Each number is 500 + 50 x the weight over the matrix's rms, rounded and kept within 0 to 999. Layers, rows and columns count from 0. Numbers have three digits each.

# down: layer 13 MLP down (transposed), 256x64, rms 0.0864, rows 185-231, columns 0-63
# up: layer 13 MLP up, 256x64, rms 0.0849, rows 186-231, columns 0-63
down185:384561518514492513514372451587478549529489521504487466562465584618499515505491479552443495515549535526453499450470501390548465514446469478530536518617506573530538488471488439534532436413473488
up186:563465478515493487447493452520442417486496431504477464517509447591522515480464567456460467519450498452481518468556476501464490521550488540523493473525539445499540359444450453505458466567557498
down186:462509535469505544483491478499529501589463587601476559510502479505489515430579400537484505474569526490522498454433514520589472424491439416517522589506575524503541571442576525401554475496524505
up187:490467472559517528509505516512514545549475598550455327537454482568480563525511506563476492610535520486519532537538454485543543509520502562501491402463476556438520527452524444571400510448444522
down187:485449505528464459451485418450492486523470341406524622489493503449506454510426501473429427423465426508521493457463545564483489456457473468457541585565523463484407487519482503441500565664554484
up188:509424501531504466500540436521543471439367468449511498532556461606535464509531524450457516431438498492487499451419447509552505548419514484490501517525485510490579525467432485534487485498429519
down188:560544475433478515561407568498518525541535472500478441455470529501475544469523389532533535529463597494484487508519489589448473446461507548510461550508576491451514475423594468464486494557553478
up189:449554475504496472530463388506491597543512455462520442496478490372562519497587522411544518397524440468457482528414493535559447416580480439511450456491507567478481559524509445502536427511608533
down189:516532513510510491478369446464508522421505497407579463530447614477539541521534473659484557538485473436534471513534433496524514480524480439424594574445512444475498443465487387513547446502480552
up190:504479483570437469508569502505477446438533408512479370473476500557364535577539506539448496410465541560440527525495516505441519436566529535471454395514485500435507530516583488538580490578545477
down190:454585379444520540486557558496466511527503481442543557594503531534614502536544477505493467441470441479444471519567540443554493528403558469489531536498515493445435516567476422491397474485471427
up191:523499527540570471588486579491487459519416526420484449465478533567555477537410468581527456549518490485576539512479466493498458517525563549545483516473426553467471418453472350506504505564590453
down191:532497528439504514403554469451584499511504529545475566580542482450594490449533491453466579457442509524527504562550533470502587547375445479483522517508558371510504525518555522555487604568406546
up192:396566580582544422477379474590513488461434562495492462495491469487559405480556559545588382529447494446530434497512444488518506516518608449510449532551595355575519515464506584447505421525441473
down192:483533393452506419591544505461517398436588539460613466566454498448570506512472593511411496549388505510514364515509620414441423480513573484483597502537533508487457478475511539524459443520502465
up193:556549567504425488497448474445588543567448461527472434521460535522475492482463545485460522530453449493432447495510456490473463507635484504518439511540519491565445396451455492472483533438477500
down193:454406456534546489510601491439451417503484532459523519485552502534585477497514505550506475492527458487587554490485522552547478508447549527480545456467489510463488498532527467521415539482516571
up194:593509495470438491536560491551565433518494483428443509517511446498468502493455477507530438505545541439462497506488559441623537510452456540517517422505451427484523494519521469468563471566499510
down194:449464457500479610532539546531468529470539568578438517447488430490531487484486502554486562517580598516575552485542454540458442461494475484496459539486451517508430454377572448508477507515493505
up195:409469444561499525560471524538533476518455495457544523473489547515461496485490511588490482524462483487470515497533550621513501437533504397455517427447579481546527547544575702500562527472528456
down195:432428449448469577472479500498501498447565482522447426543487475521471506515655354505494478445550495488535465531494585510487491515411516480521470506503479546480596507436523445522487556516504476
up196:471523650511444444487495520617514493453548440467555464558507486513509492491463412509464581481571497503432427497390493503441518460432519396470540454462482472562537499496462522496555433502549536
down196:529487487504539523598489547634463534507544471505552504457443416566439406508455519500491556532521497512509506583525478602423504464627446560381379522473501488515506541630564534514499554426489504
up197:454479469493469609446508507615544442427441471500560527396536501387484541485493587453566519484508472420574466501457447429429459582489495491511558510481496431502514471521414510485506485398585461
down197:549547578470515554603521501469498517392306544508546444573452494499405541622506466517569583541472438528562478656518473513456395482480475491487602474479491425490497540586489544475532408444496533
up198:455552541464469439503499507589463509444497527595474492385419596499418425472377437467436623497487542541429471381477486492513495411434469434494534541569394526481522486580428460418671550487520561
down198:468437524512484512550492507503551525425541441571526589467426480570456432549469575556445554368443459469526532443567509412479568498491440377374411447485499443448415449472549507569523516451392588
up199:408475405601457498545441444526513534582536445511543480531569472478432554524448519561452487529515518454578522460440495508510484497498519506460399520471470423425501499425519490521507523477494493
down199:543488473399534529499561560541490476505491530544396502530468500512560450543570493512536451473496529474424491472567504467487499459449473478466551463559535488542473529502507478476405465598469550
up200:499479518554494441585503474482489532441539448452535469505482451520555585543449533510498483551553453381508477472429511490550532482560525426445526483477494458456459495426518462415441523566444421
down200:501543499457503520492504530575505433494453484549458483543478446540460501417480444465427454459510498514520532463513554412435488460462545460502516511436580553492469487481521514565464439452479595
up201:447416513476420454458473588483437466459481429493543447469478502487524477535511433524391508500435513483386457447463547591510517488451544585556422515408425515559488548460604547449522418574512367
down201:464536526531625492491463465510550548585512447431442435493437438440432507468552495429482519563363502562445454482476544439495456587482510591525476577485609451499563517391562477595580447478522490
up202:506453521533439520563561466476554501590564542545494457498547526501533524523536576484470594483510495396574464572543533494600479400505437567513539517541484473412513613536479485452516601512467440
down202:452517499471547491420483464574459473498506479481483479488485470551489506427547454529485407485505499580447504381502466484420456543478557481494481463451507592566521428459542387589490464485504555
up203:470523443510510529621502519436425438438475465505508495486528598569433538456510556476479464407503455432502479535507536495579494424470492513530448515558561500518474531533539515494504506552527463
down203:473545452510516537511437505579466484593459602526546447403514461489471542517542465621487523566485498452515451512507471466410531476589467498454450475512486549536428507486572435481513493470480594
up204:561462464479509566493457497486435450472413463560605508520469484510438454494484471494433535532482526487491436584596506458515471523523553579621512516401492551510558502500507471519493503577577514
down204:504460566478498458461422535511493508492573508390504462516490550550512493497537533523551523605520496469483567427514555501473576576436414497531543514584462506516443469460529519504477531481437539
up205:416448479399499515564547438407468441490431494577484452398429537520434467504339428379504566500557449493404543474564451511530403507516434494609481452466436465506416446555461577467595491477512507
down205:481433416570532546486544461505586516494465425497469447486433568537562507368516593474471448411493414557552472455538515431486447541441551544447555567528532448554451630541541512614514489453538520
up206:470506509445554496467504451539434515414403486427399515478420537460421461520547499453520450432532495552594555554532425479479418502473488512433533576480518531533455488482604522492446479477473535
down206:540474540491476490587498474545575544538586449511524487538500519469488544525434431568449528521438479519389393500541481514545602494498461461564453477488609445474538472421471483494534505530500435
up207:539495436493535496517464472487450510449442534491505492508484506441447423405553420475482468490400501507553562485490507455493448532484506553475577606489582493496474396465476423552363471457546515
down207:553536550494467474503535521498530508542491444463483506439514440522447507543479530511583510471550513425455484475510462499413615532533447462456397472518439528488575579472505540416592506600447463
up208:445495483437502433495473468429511521592501504489488423506547516502537506468476519454530534504508499545519477572591430480564431480340492500550397436353491393496558501492495589565476543459535566
down208:478421490506541443447472533533458497452458464403457544442499502444440455477498487535556484502497504446461513400515525533455521471564458495428517469561469604547521483408446378369512518516482458
up209:493459514442409499578447452498540478483521548421549536521447528471483393493498500491503504514463466403615462506477452506507502538557451308438506504486551548554510426488440517457418439534514467
down209:565510501484582480538531485488436520470368438547475455465541472543499534470502496442602491535519451544378396545524514442507482589486514532545478494468535477460519507565492559450516512605486546
up210:492474549429459526459499502470485508564610475484399506558570476543532459591425480531488487601524536529496557587542508480558499486475368569451460530533591527491595533525459505599521515517479524
down210:495525490592545523485605437554520530404432507466586516447509517462505504466575509532507461430527533499534463495496568524482494591447555424535478448462512461533479459539573511550524502494532460
up211:591375439522425526482482428467440499514435563511409451546497510522495454449454504517527489425486567577519514482503543574499472514500468462517438463514506545453432461477478437514484520606484532
down211:441475531515569491597455562518488593619510416502546474438471497491468465554533519475508513490500472432494540506464465400543533456492500518405507556458469416457539486518522526482455512457496462
up212:633516583481569523576525445564451532392448515528523485547517444472482550556425453441440493476457493500444515411469488502533458587573509469491413596526412429540454554473469530480550480484479470
down212:546512554491494469511534475484524485584514498542494459522482461489503565491586488493473484482565552411525523512542476468462471520491543541589417523441532460361469509525552528510446481547592433
up213:465456491511519477372433591493378527443496452557495448555447448442503503415498553475548457472528455611504441527464427574567484418456422423514508598495472473520571523538559506517490491525500498
down213:460543440356563516529513559541470465483578469507536536436444435563464479543539571548597482355514424477535560543505426482474483570460517466493463497461403544537479487476503543514398549481486500
up214:509548551519423544518510457529575505491470407554519452429480525425501570455466593456527494548451506433509459554404579504433528502418489560449488603496467544547571482441547578503512490494473448
down214:532497484436506518465507467492537482452550500491462565554536484406495506391525438533461482541532475567520498426534514478562543539484493480501505454500408442488440570552462413483514565486497425
up215:538536454524462489505468370491389511588529537474450430550516487494553545454531481528507505545494491467490524393481517611526482450452518457545460597519441481520513481524583569501462510498505506
down215:478515494433504604529507561519521426441484401516496569477454434487565496505465459438474504560431522527480407541492433559562547503537510532501543458547539444421468493601484573513439488527516499
up216:564519429527476483477479522536469571493445451537453449443513550453453615502567485483497535453518481459502379532555454558500426492506514496478511496518411559514408519580501512412566521535471462
down216:502520550555609493452550579525464488420610449466534494542474491446513517464515494434522611504513450518487487498531557488463552582467493538490497474430479487537421466541512452501436531562542576
up217:549473466429444618478359493429406543492423496484455490502457377383527549499444454481543526487531531462533519468467522464560568461463469553586558505492540454487499429472518476591532455539539477
down217:516601442490529595428474445454613514433527536410469546523515472475555526520495498479494474526526477495454547434565555578450461532442518471505525583469623506505480474520548447511541586541449485
up218:504476521459533514510488480557512429491475496514578358464506509549541422441510581452467518475541490503502456462499451515530457424427468549469481432473479536514395586572522437429446529483565508
down218:432514499458475439478447589542514508446583456500463567476474534537451586524489473493573418415468502497494541562550502574430431511538464482556405667533558541505516514477486494482504517534518481
up219:537463608485583523465455502470478511503477477606437428477528595442534486543511565530491511565345467554474508417512514507522465569506519452488430539466448456559422492538495577390453523478531481
down219:473466508491513447439574497548492530597469528563495592462467430533492481518516534518499492339619491514512505473508520573494514398540484462559480450540574558559573473444534436526511548466460508
up220:507446431524468554591507429584503505451434482431462461539385442502367563460508549490489535490496496577505565507471504435544539470377492502560435509458538507559510611593476498487573546439463523
down220:439612548470498595433531466468570525495525432545442535475521519526476540489522506471480524470514571465505511545523419541469534531475477348391490533550471485385437485582521572500563518574524461
up221:499533440455463556516534483489516469489592480574477415535420500507527507515481506559482379437549487471486450454453557558560548430484464552570544566542477594573443504487491537497592475498591610
down221:506508545531471479513449534460513483482389547524504466585516514494478532500556411534517558553547475532591480570514413542615624499478438495527485508478528408425408507470493516527476491478427534
up222:460461523568521465516550472473493477543460493437533516489517508447448544519612561582537464573518504494509527444428536458453575486485458503540501568498484473505410356495536548430469545599500504
down222:531578407427470478496478522576519593474554554576501440515500459540501511448428538547530557458517557578499493575531501504511455532592569569499458438509461543456530550512444532517422413379455482
up223:585465478468520474495541493524568536521569508487472409520550504497485521484517527534422469462455503473535461489468505413549583524455455484478483598592496436506520582480565451566453537493531517
down223:450508467538441551538481558470519504480546498547488587501541517547523550503485484569541470612544485509515535493499494478417409445490489613518425477456460524515540467545491440412524533505436516
up224:441502581430521577537517538430422418553457479548422408586503553523393404420492592573490551451494524364478490489585547425471471455548479536488475571454500496518638473515479444492505521474440477
down224:473432589528533443510488490509537547398604445521626545430469517455500497562560411549536461554460437557464573413447490542471460540463529469517528518473517521498464454479557429514397554647473520
up225:517528444464363470511454579485415423461441399478442523528467475431446500443482561393520447473466523498400530494404469532479513477597632500492470584470490498559504516554486328543427506529459504
down225:496496509544545520498550505420442449447467470456523603557522525472538398539528529563484525487609475505517453427509456574539462623479507449417433569396422571394501435527370457449504495541525464
up226:532501522489483498591567559529530462544513487495491519471459601546446487542530484552574615535514629582491647546535484519519496459506521497596473411469537519641502533526509499537470557507514484
down226:512571527529518487503470487409472553471498445543597546438537517431563524544526494431437399571489366426514437494503496464488474544495503474446424574534523496436463507508468543470558512527502497
up227:436511457469517527555513458476507510455467505454499448478527475529488453562515446467433428414448534468534513499471478460361428455583531485530497504484413425561494539485529450448430549389441434
down227:458564590464524464398487548480459459512492501464501497558531548455441566580526485428485548486588498524472498543492495509505443592466515470495500529524550593477422461511450481550547466588510553
up228:507514510498442519474496519476476458498457453515492476558535486513475516468500449476497533383468580556383511509532531509413400504454492488604515509529376526517486502582511456396547557524554544
down228:528591538396526448405486598542456469456452587519486482544515477590443601453561468434572577490536472496475483553494529515448462499458438489506484542514560461457537602408512490493560475406419500
up229:512489502461511496555495453521357579543483524447494388489501420500475488561498464419513451547472477479525456505487552504507614476539396518462577516417424426478532497543473488602475480506563506
down229:515438491527496537453468541494518458459476470449520637475479526522539490478515495458480528520513477344498459535463503578459380479495534502445501557504501569495582486368531588455579547543422562
up230:486500533502528551392514558488450571559473422460443488446488501409516466489487478566529630511540544555478584533377559606502527551560447503424524517555542473464569554448468467464486513532582501
down230:527548496516522480605520449559486422635553616474584571543610517515492518447467450598484424474538480583457457449481484458503507533420552498544454463437541566490527437539521449549529511481497458
up231:499515475545494476572515532430545414406458418535462476444497500543451567463543375452502522498459464482449551483484473440455439448470444485525526549495478510389576561431503497497441571504453529
down231:574471433486461475493495443550471544607562561414565533533504468576521416564478625504456432458567547474592452468568543574551517487544566473501470472483452627648537546553500571524505486462536500